config.toml
num_hidden_layers = 21
intermediate_size = 3072
qk_norm = false
tie_word_embeddings = false
lr_mult_qkv = 0.4
max_grad_norm = 1.0
Each number is 128 + 24 x the weight over the matrix's rms, rounded and kept within 0 to 255. Layers, rows and columns count from 0.

# layer 10 MLP down, 512x3072, rms 0.185, rows 314-418, columns 2496-2559
[[107 141 127 120 113 164 169 154 163 110 126 164 114 123 129 174 162 117 151 124 131 128 106 127 105 140 115 161  97  76 136  81 122 130 118 104 129  90  95 136  95 102 136 133 178 154 130 108 184 152 160  82  68 114 128 130 125  99 101 139 153 124 125 128]
 [113 121 147 122 108 123 150 116 130 110 144 124  83 160 152 141 134  91 172 133 134 153 132 109 140 121  81 132 106 105 126 110 115  92 114 135  76 126  97  70 132 136 128 157 124 183 153 121 158 141 170 145 150 100 108 101 105 138 148 150 101 156 130 127]
 [ 74 139 133 147 118  83 136 105  51 125 155 142 142 158 156 125 136 115 150 154 153 159 114 114 128 134 139 138 117 130 133  97 125 136 141 148  84 141 140 112 133 127 150 146 124 133 109 158 154 122 139 157 135 112 111 113 108 114 155 132 134 170 162 156]
 [190 153 140 146 171 141 128 139 112 117 162 132 137 129 140 128 139 132 167  95 125 100  91 146 147 187 132 121 138 126  93 154  82 163 143 110 106 148  96 100  96 117 158 147 146 171  90 156 162 109 136 133  83 122 132 149 144 154 148 132 106 141 143 148]
 [122 138 111  69 109 109 144 174 106 139 136 154  95 120 112  98 142 111 111 139 145 121 103 144 130 168 131 166 140  99 140 143 150 122 103 119 126 162 122 167 132 115 125 167 178 139 127 138 135 147 113  73 103 144 107 129 126 129 129 101 104 114 170 151]
 [117 108 109 142 110 134 136 118 141 126 124 134 161  80 112  86 153 132 113 127 104 159 107 155 135 129 124 100 155 114 140 116 139 100 147 144 133 128 121 108 121 123 170 107 116  73 147 114 136 137 110  91 152 115 159 132  92 123 100 125 183 184  77 155]
 [115 151 114 121 123 120 106  93 162 137 153 167 139 149 135 138 133  75 113 164 106  95 146 142 104 160 154 130 153 126 115 138 123 137  63 130 124 164 140 120  71 128 112 121 131 126 129 103  90 106 132 128 104 145 158  89 132  92 106 135  76 132 159 148]
 [128 136  88 150 122 131 113 112 156  82 129 154  93 129  90 106 132 165 115 116 116 115 179 133 157 155 111 128 147 154 152 127 134 171 144  77 119 127 142 159 115 120 117 128 139 138 134 130 155 142  98 139 123 139  97  66 162 135  91 139 177 122 101 148]
 [187 133 165 154 123 129 176 133 138 139 165 112 112 102  98 113 138 157 124 133 140 138 107 118 182 123 134 115 130 101 104 128  95 122 153 107 119 118 129  85 163 133  99  86 148 142 148 182 103 127  99 130 105 122 101 104 145 121 110 112 133 179  89 158]
 [ 91 125 103 121 109 137  56  96 138  80 134 154 142 160 107 131 140 133 192 142  68 118 125 121 140 128 156 178 150 121 158 102 115 129 124 130  92 103 107 110 124 108  96 162 100 141 122 119 146  96 129 145 126 141 110 117 124 125 125 122  68 130 136 126]
 [110 137 164 145 110 130 169 133 133  85 121 115 136 140 153 143 109 118 155 141 112 119  63 166 127 116 110 102 129 141 100 178 114  98 138 180 139  90 125 117 123 129 118 132 137 103  91  63 107 135 137 120 108 103 121 150 136 159 116 137  94 152 113 136]
 [129 127 136 152 120 155 137 146 119 110 151 130 143 119 148 110 126 141 138  96 134 128 158 124 105 113 146  89 127  81 130 142 115 134 120 137 156 110 116 160 158 163 120 156 150 117 111 136 169 153 113 126 120 111 129 114 120  99  91 120 148 127  93 100]
 [163 148 102 108 147 104 115 149 135 129 175 147  96 147 123 140 135 126  91 113 141 118 129  97 137 114 145 116 114 151 125 153  91 123 117 124 118 148 110  98 132 186 101 143 112 135 107  80  72 142 116 110 110 119 128 123  99 113 133 100 114 111 145 142]
 [129 124 146 112 134 135 139 129  55 107  98 145 105  91  95 141 113 112 121 138 156  83 135 144 146 115 128 127  97 160 140 183 124 111 123 143  98 119 122 102 122 110 151 135 101 110 199 130 108 159 124  98 115 114 118 159 140  97 134 123 128 138 166 132]
 [ 92 175 133 146 111 113 152 114 138 144 124 153 126 116 107 105 127 104 120 142 143 123 124 147 125 104 130 120 140 157 111  64 136 113 106 186  78 104 164 152 122 106 133 117 149 125 108 175 163 110 169 106 117 112 126 150 132 122  72 143 177 127 110 107]
 [115  83  83 137 110 187 158 135 111  94 113 135  93 103 110 150 117  91 111 130 134  90 126  92 105  92 140  81 150 101 146 115 112 144 161 131 135 153 118 145 162 132 127 100  98 127 132  97 125 142 142 124 147 139 150 121 159 128 109 136 124 102 142 114]
 [166 129 152 110 133 112 128 137 141 142 132 116 156 147 142 110 129 152 122 133  96  95 134 126 140 112 125 104 145 119 171 166 140 121  93  86 126 126 140 131 138 118 128 108 179 182 169  92 139 131  98 132 133 203 140 139 106 139 102 128  88 115 132 135]
 [ 96 131 143 127  91 107 130 114 157  83 153 151 120 106  73 149 151 137 158 180  85 114 129  93 133 114 134 139 136 156 132 135 122  92 150 104 144 119  49 158 115 173 119 144 141 129 122  98 145  98 147 114 134 123 157 119  97 135 139 127 137 116 196  87]
 [122 128 158 108 126 120 156 145 112 127 116  97 121 124 136 137 143  88 115 134 138 159 126 167  97 147 122 148 134  99 112 145 134 129 152  94 145 201 140 141 160 122 111  79  97  89 119 155 119  92 105 131  58 150 115 139 163 113 178 104  92 111 116 119]
 [100 134 128  68 137  94 173 109 157  90 138 119 103 146 131 113 152 129 131 152 159 111 154 118 107 133 144 104 120 135 161 210 166  95 108 108 119 142 102  99 130  96 107 146 150 125 163 122 150 160 134 119 123 131 137 129 165 131 123 115 141 154 125 131]
 [ 79 122 129 108 153 147 113 110 101 156 163 117 137  93 166 152 144 107 154  64 133 102 123 138 115 115 103 129  93 110 138 127  94 141 154 140 115  94  93  77  89 129 120 152 151 145 197 111 132 167 134  99 132 131  93 104 137 107 127 120 111 136  97 138]
 [119 125 146 123 170 128 135  76  93 117 133 131 175 149 114 154 110 102 113 134 115 152  91  92 135 155 140 154  87 107 157 133 106 100  85 118  80 153 189 149 127 125 147 103 128 108 150 156  99 138 125 140 131 137 100 150 166 117 162  86  97 121 166 116]
 [120 149 131 149 136  98 114 121  90 105 136 158 122 123 148 132 155 145 133 113 123 125 158 103 104 110 137  91 151 152  82 148 115 123 137 141 114 142 132 134 105 133 144 125 155 120 142 107 123 150  83 145 139 133 140 104 102  97 116 153 157 144  94 101]
 [115 141 118 122 121  95 142 149  91 135 152  89 154 117 118 137 117 149 186  92 150 141 142 150 110 131 117 163 123  98 151 108 168 128 124 135 147 101 139 154 103 111 100 122 180  99 140 136 166 156 158 179 115 102 126  75  90 160  96  97 126 121 192 103]
 [110 135 103 150 151 134 138 113 113 121 116 118 144 107 103 140 134 116 101 110  80 145 116 132 114 137 120 105 144 120  89 120  91 144 114 109 135 120 116 117 158 112 112 133 132 128 150  87 113 127 119 116 156 123 123 105 121 132 147  82 110 115 119 138]
 [122 140  93 141  96 128 135 133 160 152 132 164 134 145 158 126 102 142 120 150 176 126 147 112 101 122 141 127 139 143 164 152 152 128 126 131 106 163 100 124 140 137 147 119 126  83 127 118 156 130 126 142 112 116 122 141 131 192  93 115 145 135 145  93]
 [160 125 103 125 149 119 150 133 103  83 102 189 146  73 114 154 136 114  91 162 128 114 110 128 174 141 126 151 126 147 112 175 152 136 109 140 149 125 121 131 130 167 124 109 157 134 137  87 122 160 114 125 141 155 155 108  99 133 131 136  90 137 122  97]
 [145 115 155 124 141 125  95 116 143 120 173 114 141 129 104 141 109 172 126 124  97 114 135 136 107 136  84 131  94 177 112 135 121 124 154 140 181 123  94 116 115 142 163 169 165 118 149 136 144 125 118 141 180 173 143 131 124 103 135 109  71  96 158 136]
 [126 131 159 125  96  92 113 113  92 137 119 112 118 160 151 130 130 134 118  95 171  55 121 125 120 168 149 148 143 153 120  84 111 103 112 150 146 143 140 135 106 110  96 145 113 107  99 113  97 147 140 149  95 145 156 123 126  62 126 107 119 133 123 159]
 [129 133 125 120 143 109 111  97 117 115 133 117 135 169 141 111  75 110 146 135 114 139 186 105  95 108 139 157 161 142 161 124 136 154 100 163 125 117 160 133 151 150 118 132 148 150 172 149 149  94 152 148 178  84 154 175 155 152 133  97 151 121 151 116]
 [151  97 107 124 118  81 116 133 116 135 149 129 140  80 124 135 139 154 149 157 114 120 143 159 128  93 113 127 133 175  77 136 161 117 158 167 162 118  92 122 125 126 147 123 102 166 127  96 161 123  94 147 132 109 173 116 136 147  91 113 141 119 133 151]
 [100 102  93 135 115  96 155 139 119 114 123 135 106 164 184 108  93 155 154 186 122 136 113 147  99 100 120 112 102 107 115 172  90 136 116  81 129 119  95  79 169 132 134 140  71 152 115 154 152 135  95 155  89 133 127 127 113 174 154 127 136 145 130 148]
 [102 132 142 138 121 159 147 101 102 142  82 100 120  91 152 131 133 190 151 143 123 155 142 127 124 133  99  89 132 137 132 138  88 124 136 176 121 169 139 126 120 130 138 120 112  97 140 170 149 140 122  53 138 102 103 119 120 146 129 138  76 115 115  78]
 [115  89 135  97 106 102 137 124 145 100 171 141 204 117 120 150 145 153 149 141 108  89 110 121 164 100 124 136 130 112 117 134 122  70 103 108 134 154 111 110 126 134 133 106 127 113 166 136 121 115 150 101 103 166 131 134 179 132 128 140 107 180 109 192]
 [123 133 103 111 154  91  97 153 189  99 101 100 123 160 137 132 140  97 157 131  73 112 139 157 135 137 138 109 115 103 135 123 153 154  90  93 111 121 139 153 137 135 139 147 121 114 152 110 137 103  98 176 158 124 129 117 163 115  97  77 112 115 146 151]
 [170 115 148 131 111 109 118 170 132 186 125 156  94 127 147 154 128 142 155 116 179 145 166 116 135 160 149 117 135 145 112 150 130  85 145 162 108 147 106 141 136 132  90 129 132 122 113 114 132 140 101 115 111 118 127 134 128 118 144 119 181 155  99 100]
 [124  97 133 137 144  99 199 138 120 152 144  92 113 108 144 108 125  89  87 126 136 146 125 127 142 123 130 137 122 142  89 147 168 113  71 147 137 106 149 116 138  95 131 106 156 128 146 114 119 117 122 166 112 139 145 146 148 116 113  99 164 112 147 170]
 [128 137 121 145 135 132 120 143 121  76 125 131 115 107 130 161 141 113  97 111 102  75 147 106 117  65 199  93 150 156 136 180 110 119 148  85 175 134  93 114 129 144 107 101 130 137  82 155  95 113 133  79  94  97 123 146 101 122  83 185 110 100 105 146]
 [110 156  80 145 133 150  94 127 133 147 109 105 129 148 120 154 141 151 164 135 120  89 114 133 136 156 136  74  82 129 155 131 116  98 114 117 121 152 113 134 124 109 133 140 116 146 110 156 140 118 118  92  98 116  93 128 115 115  89 137 159 114 164 128]
 [164  86 104 133 146 124 123 120 107 159 171 115  70 110 143 108 117 121 117  91 142 144  74 147 138  92 126 156 138 169 127  97 104 113 138 129 126 100 138 154 142 111 141 102 147 117 123 129  63 156  97 177 112 147  99 126 127 186 142  73 109 153  91 138]
 [113 135 145 125 141  78 114 113 143 117 102 147 125 131 153 111 105  81  70 172 172 134 125 103 155 147 124 130 144 146 115 102 135 130 128 133 110 112 110 126 112 162 102 113 129 118 168 120 102 161 124 156 137 128 133 117 120 150  93 166 100 112  92  74]
 [139 125 150  91 137 100 138 132 114 124 151 135 132 120 115 116 146 111  74 131 106 134 131 152 152  98 132 157 147 141 126 132 124 130 131 136 163 155 121 137 141 166 113  98 153 145 113 137 148 152 102 100 157 128  73 113 171 159  85 118 131 118 140 146]
 [140 113 143 117 125 132 109 120 200 138 156 144 123 146 116 152 108 111 113  76 135 107 109 113 161 105 163 103 142 151 135  30 138 121 120 102 110 115 175 125 125 136  82 164 107 100 136 146 142 124 150 130 147 119 128 106  69 123 144 138 160 123 123 143]
 [ 89 115 128 127 134 138 174 166 202 129 107 158 112 122 145 132  96 147 101 107 126 133 139 118 131 107 126  94 134 171 104 160 100  89 119 145 160 117 123 140 151 138 135 130 149 190 139 114 139 141 100 121 129 102 128 124 125 145 134 118 143 157  93 125]
 [146  98 122 156 148 122  89 131  90  91 176 160 140 130 113  91 129  96 159 113 106 103 119 133 155 124 108 123  85 134 101 117 140 136 163 150 111 132  93 173  82 141 107 149 164 114 121  59  84 100 156  95 146 112 111 181 129 144  99 102 113  98  99 153]
 [142 165 118 144 156 130  97 146 156 140 117 122 147 119 110 113 136 168 130 145 151  53 133 128 137 128  86 121 162 131 142 133 137 136 116 145 146 156 107  97 161 150 132 150 130 175 100 135  86 132 131 101 121 144 134  95 113 122 130 189 116 117 165 143]
 [ 93 131 129 143 142 105 129 121 149 151 113  71 145 117 118  98 144  86 138 135  86 108 133  87 151 143 140 142 133 150 119 127 149 129 137 122 131 156  96 145 112 120 154 154 158 125 118 113 108 104 138 114 149 120 114 155 107  79 141 113 102 117 157 185]
 [113 123 142 151 152 102  99 122 123  94 111 125  95 112 123 139 188 105 156 122 134 168 116 131 119 136 145  86 116 146  84 136 130 180 139  91 147 105 160 130 127 125 141 104 102 117 151 147 154 109 123 117 119 158 141 128 143 121 102 155 115 100 118 111]
 [105 142 136 139 136 132 112 132 123 142 133 126 155 117 102 124 124 101 142 108 106 127 108 143 143 144 144  99 159 110  95  92 101 160 119 115  56 141 119 139 120 126 121 126 118 102 123 116 158 147 110 120 133 139 133 130 100 137 116 163 131  89 109  77]
 [138 142 126  94  79 130 120 174 117 174 116 130  81 126  73 113 133 120 144  68 124 128 106 124 138 164 113  98 102 116 120 140 118 117 160 157 114 105 128  91 133 105 127  98 163 129 131 147 103 157 123 120  99 194 124 110 124 103 137 150 103 165 113  77]
 [104 104 137 126 119 139 149 107  98 140 135 103 124 125 122 136  98  97 155 125  98  92 124  88 165 142 134  86  79 112  87 138 133 127 116  96 118 160 129 152 108 162 109  97 163 149 129 142 135 146 123 131 109 110 104 130 132 113 155 150 119 112 131 119]
 [109 160  80 131  93 108 127 132 138  98  88 139 125 175 150 115 166 131 132 114 135 123 173 147 131 149 103 124  96 134 140 153 135 144 167 131 123 131 139 132 143 123 105 123  98 112 172 135 139 115  95 115 146 171 164 173  85 140 130 138 153 177 102 141]
 [165 134  94 145 115 170 132 140 158 158 107 130 115 173 124 142 143 123 138 149 109 134 141 107 135 124 127 124 107  98 129 106 112 165 122 122 111 130 120 104 126 119 115 172 124 126 138 127 139 134 141 147 120 112 148 122 127 101 148 135 130 103 167 134]
 [108 163 153 102 123  88  99 151 144 116  90 119 112 103 127 139  47  88 128 121 153 133 115 134 121 104 145 123 109 128 100 134 128 122 117 153 135 104 159 136 143 105 145 105 132 148 115 104 151 146 163 104 136 163 149 134 100 108 171 138  76 126 166 153]
 [121 153 126  96 130 143 129 151 144 122 165 136 136 135 144  90 160 110 152 115 138 135 138 115 145 133  89 129 120  96 134 148 118 163  74 147  92 108 153 167 121 129  72 121 137 137 138 128 128 128 138 145  93 102 130 182 119  81 134 138 130 103  92 157]
 [106 108 155 118 136 113 127 159 117 105 167 111 139 151 124 114 146 138 149 114 160 158 123 129 141  91 140 102 118 174 154 169 139 100 111 114 139 138 100 126 127 120  77 119 119 124 133 168  92 119 134 109  73 162  95 111 133 118 160 108 135 126  97  94]
 [119 173 100 106 134 132 110 107 133 148 143 129 142 163 118 123 117 120 121 124 104 114  97 163 128  97 119 126 175 137 162 117 154 168 136 131 157 158 134  94 140 124 137 104 149 127 124 142 126 142 112 103 174 138 144 151 113 141 151 151 126 113 148 156]
 [161 145 154 120 131 127 137 124 126  90 111 133 120 117 151 159 116 131 133 145 107 160  98 115 120 107 150 110 124 124 161 143 157 115 151 109 107 161 121  82 129 144 137 153 130  93 136 165 158 135 154  99 159  97 136 126 126 123 130 128 122 139 128  98]
 [ 87  77 145 134 146 152 108 137 120 152 135 137  61 127 155  89 138 119 146 133 138 108 123  97 109 142 167 126 145 127 136 160 119 171 109  94 111 135 101 123 125 139 107 135 138 102  99 124  90  99 126 111 124 120 130 157 112 131 139 114 132 114  85 134]
 [108 132 145 131 121 125 151 130 162 143 141 150 109 114 126  86 162 177 161 117 133 113 108 178 148 134 117 178 126 123 111 142 157 116 132 132 115 133 119 117  90 140  88 128 102 167 111 137 167 107  97 165  97 154 115 149 154 106 108 141 153 194 110 127]
 [120 105 178 163 121 149 148 120  94 153 129 124 123 144  79 130 124 108  70 153 140 106 165 114 133 171 107 133 147 145  76 106  77  93 132 144  98 114 159 131  95 119 153  88 124 140 151 114 171 179 159 121 100 135 141 118 114 104 126 153 128 122 139 114]
 [148 136 110  97 128 148 149 127 163 149 166  95 120 129 120 138 128 125 118  86 123 147 132 116 111 132 136 129  98 113 112 114 118 161 112 140 138 137 148 109 139 103 139 151 149 111 123 127 169 158 134  97 155  79 165 108 145 167 131 157 208 106 127  88]
 [188 135 170 109 141  86 137  87 157  92 163 119 131 107  53 108  94 189 165 109 119 124  99 122  95 165 123 160 152 127 100 156 110  95 159 148 130 104 102 156 127 125 116 155 146 117 117 120 154 106 139 133 154 141 134 136 107 111 153 129 131 128 112 165]
 [152 103 140 125 142 105 124 127 168 112  88 147 125 124 144 137 105 167 123 129 103  91 146 135 142 130 120  88 146 125 128 137 130 134 136 143 126 121 126 151 140 154 125 133  98 124 142 145 109 108  94  76 158 140 137 110 116 147 119 118 114 126  62  80]
 [114 108 140 126 103 162 166 144 165 138 145  83 133 136  87  95 137 118 103 169 155 109 142 175 136 134 126 170 131  79 145 114 105 111 115 126 151  84 155 121 131 141 157 113 134 115 161 104 105 127 132 164 162  89 114 146 131 137  85 110 116 141 127 144]
 [105 134 157 144 120 153 122 167 114 116 156 122 145  99 126 181 162 135 147 156 151 125 130 110  95 152 146 159  81 171 112 123  89 115 134 152  84 144 118  86 162 133 139 143 123 155 102 161 129 147 131 137 166 152 132 158 112  95 128 103 118 131 114 114]
 [120 175 148  95  96 147 148  99  96 132 161 144  87  83 101 106 170 138 126 134 121 107 152 111 111 129 157 144  91 170 169 150 156 151 138 112 126  85 142 157 178 125 152 136 111 168 107 183 142  70 128 144 130 129 129 128 143 114 118 128 129 165 144 140]
 [130 136 107 123 102 142 162 117 146 112 121 127 166 134 126 140 100 129 110 178 122 127  95 131  80 106 140 125 106 163 108 144 126 105 137 130 109 115 103 121 107 120 158 157 167 114 106 138 164 104 127 103 124  93 143 147 107 138 123 138 144 102 138 109]
 [126 142 120 106 178 106  88 126 144 100  85 116 161 126 132 117 125 146 154 130 127 121 139  84  90 110 172  99 155 159 148 124 148 120  84 128 150 151 138 100 100 115 141 178 143 114 148  95 161 123 130 154  96 158  87 132 151 103  99 102 136 121 130 118]
 [115 118  86 134  98 145 148 146  92 151 130 125 146 110 109 106 102 122 102 133 143 173 143 124 124 156 140 141 100  59 144 101 103 152 131 148 127 136 133 132 109 118  71 126 145 153 112 141 138 126 157  97 158 151 120  96 119 141 152 135  89 140 139 131]
 [117  91 101 103 113 121 146 144 156 133 122 113 135  74 116 122 129 125  96 141 116 105 147 132  94 120 107 150 115  91 116 115 118 143 144 120 141 122 134 116 149 159 130 173 150 145 116 153 131 116 109 150 136 130 130 159 128 130 151 107 141 142 124 178]
 [130 116 123 163 118 135 143 117 120 138 138 157 110 122 114 129 105 153 122 220 104 128 137 133 143  99 153 151 115 145 127 115  85 181 112 127 115 118 104 146 120 113 148 149 123 110 138 134 117  96 114 127 108 135 127 128 112 133 123  84  98 118 144 130]
 [117 135 156 164 112 145 124 122 116 155 117 113  90 123 163 133 144 117  87  58 165 114 124 127 117 119  91 160 108  79 115 130 113 179 123 105  63  83  83 168 123 115 144 145 100 118 133  98 126 143 131 120 131 115  85  71 118  68 161 107 150  92 151  90]
 [140 126 123 103 122 158  67 103 125 142  99 133 155 146 126 115 131 134 100 107 145 175  90 126 100 122 167 113 120 146 124 112 114  95 119 147 108 121 152 129 105 124  72 141 125 139 134 107 135 116 117 151 157 137 154 112 103 117 102 143 159 160 130 139]
 [112 144 140 101 141 135 137 158  86 137 109  95 121 132 135 148 127 140 100  83 111 148 129 110 190  99 170 114  81  80 164 121 130 111 124 144 127 136 107 151 126  81 106 145 122 176 153 116 136 140  81 107 127  94 142 178 119 160 146 118 134 150 116  98]
 [107 131 127 151 131 142 129 134 104 160 133 156 155 152 144 117 112 121 146 107  96 140 124 129 115 131 118 127 135 141 114 125 115 113 106 157 170 149  50  86 154 142 184 112 150 116 125 120 160  98 127 147 119 123 155 166  99  94 116 118 119 107 113 127]
 [157 114 117 138 136 131 132 127 150 143 157 158 170  60  94 166 112 171 149 130 139 128 147 122 124 129 134 131 158 135 159 167 160 130 123 176 129 134 126 165 142 139 113 190 137 112 138 108 125 130 128 104 127 139 125 126  81 126 121 134 120 104 143 155]
 [ 79  69 134 127 112 119 122 128 131 156 136 141  72 126 166 153 138 126 162 127 142 134  97 134  85 137 108 129 151 155  65 119 152 143 134 123 129 100 164 154 145 132 105 139 117 124 159 108 138 116 160 159 142 114 135 128 127  88 170 140 144 119  94 158]
 [ 75 115 124 140 167 165 130 134  96 132 145 125 114 125 152 157 102 117 136 121  87 111  86 119 100 101 122 114 128 131 131  99 110  65  94 131 134 174 133 131 155  77 157 143 102 114 147 122 117 102 131 151 106  93 144 179 120  90  86 140 116 100 130 121]
 [119 137 104 130 103 120 123 125 154 107 117 112 140 133 125 172 102 140 103 128 148 136 191 126 129 109 132 146 129 123 140 123 123 120  80 114 126 106 136 152 163 124 126 109 111 121 151  75  87 169  69 130 132 160 111 123 134 136 139 107 140 115 128 160]
 [114 128 149 122 125 111 120 121  68 151 112 143 129 132 131 140 125 123 158 162 146  67 125  95 142 131 135 134 132 137 146  94 170 166 122 138 115 122  84 111 117 131 107 121  96 108  86 116 139  94 152 128 130 158 171 152 159 122 168 136 101 138 134  99]
 [125 146 140 132  71 159 136 145 127 128 112 136 143 105 119 126  91 107 147 116  83 102 100 130 102  97 165 132 110 132 140 118 131 162 127 119  80 155 122 158 119 146 145 111  86 153 136 118 111  99 116 110 135 132  86 129 108 146 145 119 173 167 148  96]
 [160 112 131 113 109 113 120 164 106 115  91 106  69 121 144 124 131 123 116 152 115 140 137 117 127 108 107 131  77 153 126 180 131 134 151  98 110 165  49 162 149 103 128 110 124 114  75 145 134 136 113 127 128 122 137 125 143 129 148 114 132 147  98 116]
 [139 140 116 143  91 166 129 121 107 128 109 125 118 127 135 131  99 133 147 144  89 137  75 124 148 117 109  80 127 129 145  93 150 104 128 156 174 155 123 119 119 122 119 155 191  84 110  99 157 113 118 103 113 117 116 148 118 112 149 108 151 151 108 130]
 [174 109 118 140 120 216 135 142 147 120 156 147 167  97 108 132 163 133 140 148  96 128 159 141 129 111 135 100 146 120  88 123 160 106  99 100 124 132 153 132 118 157  92 140 114 151 183 153 121 149 158 123 119 125 125 124 131 155 134 153 118 149 162 151]
 [131 128 114 161  67 129 142 137 162 108 115 128 175 136  96 107 151 164 120 126 109 151 148 146 124 100 112  96 127 170 141 119  95 117 153 127 163  95 162 103 121 146  94 160 141 151 164 102 147 129 159 115 121 118 108 143 133 156 120  80 126  99 151 168]
 [106 109 139 130 119 137 138 140 112  93 193 144 109 115 171 161  87 130 108 152 115 122 148 146 118 122  90 154 106 129 140 145 125 110 125 137 123 140 125 122 118 149 149 119 120 145  99 102 183 157 150 127 141 125  99 107 118  65 127 138  94 143  92 106]
 [130 106 189 128 114 130 125 131 120 141 142 136 130  94 132 127  90 143 106 176 106 127 162 110  96  93 109 167 154 145 104 126 143 127  64 101 125 165 127 105 110 136 135 127 104 133 106  86 112 153 183 105 130 116 119 122 131  80 112  87 135 144 156 131]
 [ 83 131 134 131 131 147 129 144 111 149 146 113 141 122 120 112 131 138 166 129  96 119 128 103 130 120 105  85 137 118 135 151 188 110 154 133 135 124 108 160 114 147 150 133 120  89 117 122 108 168 112 133 113  94 129 173 120 117 127  95  78  98 101 111]
 [125 104 137 113 160 128 128 113 131 176 147 140 137  92 115 135 125  94 152 107 128 120 133 110 114 111 130  88 174 161 145 122  92 117 116 144 134 127 134 133  99 131 100 130 109 146 119 147 139 145 144 100 119 108 132 127 131 110 129 129 111 120 138 131]
 [ 56  96 155 113 147 139 121 122  80 168  81 148 163 116 148 117 143 124 165 110 118 104 102 141 124 112 124  96 109 127 123 109 130 135 115 102  88 144 133 117 107 118 138 135 138 150 152 113 148 172 121 175 154 160 124 143 125 130 125 105 130 170 158 136]
 [126 107  67 154 159 173 158 125 131 173 143 122 166 115  93 161 147 151 138 101 114 115 127 108  81 117 134 116 140 128 129  81  81 156 107 122  79 142 136 110 159 117 101  96 113 130 135 118 129 181  81 161 118  78 130 130 118 158 148 167 145 123  77 117]
 [ 89 130 128 132 164 134 184 130 128  96 122 122 111 101  89 144 105 120 128 141 123 123 179 126 135 160 148 179 133 174 122 117 159  76 127 108 116  91 108  79 152 118 110 162 117 152 134 123 108 100 141 204  99 148 136 100 146 139 122 114 131 134 151 122]
 [113 123 118 147 121  89 131 132  77 160 118 142 112 125 113 116 139 111 130 157 123 110 102  77 131 120 136  99 182 146 135 120 176 169  67 110 105  93 166 118 112 129 115 131 104 101 103 141 120 122 177 116 144  90 123 117 115 148 112  74 126 190 131 127]
 [130 133 125 126 121 123 137 104 138 135 166 122 123  86 115 138 106 113 140 179 128 119 153 151 164 103 138 138 126  99 156 143 112 139 150 124 117 142 159 135 135 152 122 153 153 129 111  96 109 145 118 149 130 123 122 148 110 169 114 141 110 124 172 137]
 [ 66  81 183 140 100 126 168 121 110 144 137 122 122 106 108 106 125 143 112 147 137 125 116 118 117  95 132 120 158 111 142 122 167 120 137 128 155  93 142  98 136 130 138 154 106 103 102 132 140  76 118 165 162 147 133 141 113 123 154 137 138 103  78 163]
 [ 92 127 125 100 103 131 125 155  99 143 129 151 146 129 130 153 160 123 127 140 176 119 155 105 164  93 133 151 123 136 104  62 143  98  93 102 132 126 114 139 131 142 132 161 157  98 124 134 171 124 128 115  81 119 149 117 131 145 116 128 143 114 134 127]
 [115 128 136 182 121 140 119 116 162 136 139 146  79 139 151 138 155  83 183 120 135 147 153 146 120 114 163 123  63 134  97 128 111 133 153 152 133  18 129 161 130 106  99 126 132  89 101 127 140  90 105 123 129 136 170 147  71 135 165 152  96 155 144  84]
 [ 88 145 122 136 124  92 118 156 121 136 115 104 108 108 126 127 136 124  97 139 112 114 130 100 103 115  97 104 131  89 169 168 104 118  89 105 141 117 108 116 122 115 130 111 144 111 127 159  82 122 103 107 137 123 133 100 127 161 113 129 161 149 152 107]
 [113 177 105 170 108 109 121 120 169 175 111 120 110 122 136 139  82  95 110 119 138 107 129 182 120 134 147 128 120 127 124 159  59 159  74 129 101 116 111 137  86 122 151 114 149 149 123 104 156 128 170 135 115 145 136 121 131 141 121 101 105 153 140 134]
 [146 111 156 148 132 126 117 101 141 113 129 122 117 105 110 136 123 130 200 112  93 137 105 123  68  97 130 123 135 140 124 100  77 118 120 134 120 106 146 116 174  90  83 131  66  98 154 146 143 152 126 137 159 117  97 144  91 132  99 110 105 138 119 152]
 [129 156 119  91 150 137 140 115 147 135 128 155 139 128 113 117 121 146 111 147 139 139 144 104 154 121 108 123 123 175 109 129 121 134 125  95 125 150  95 104 165 136 103  93 165 130 126 146 100 127 164 120 126 119 100  85 117 138 159 132 152  72 135 161]
 [142 141 114 160  94 117 105 146 122 124 129 114 162  81 130 116  94 117 126 114 119 127 120  90 145 111 129 166 144 112  79 163 161 139 135 123 122  89 149 183 102 134  96 130 169 126 132 112 107 104 157  72  73 160 128 143 112 111 108 122 116 127 185 160]
 [148 133 131 107 110 106 145 133 133 139 126 120 142 102 126 134 141  78 115  92 128 159 114 150 147 113 136 131 143  89 119 139 122 141 109 104  90 116  71 148 131 129 104 128 145 154 136 148 135 105 164 127 105 128 122 144  95 146 117 124 121 141 148 124]
 [105 119 134 147 126 134 130 106 108  96 154 140 134  98 137 130 144 132 139 190  85 137 135 153 113 106 152 162  82 122 177 111 149 187 162 100  70 119 129 145 136 111 130 143 120 102 152  87 128  97 100  80 128 132 123 134 123 100 147 140 115  92 126 115]]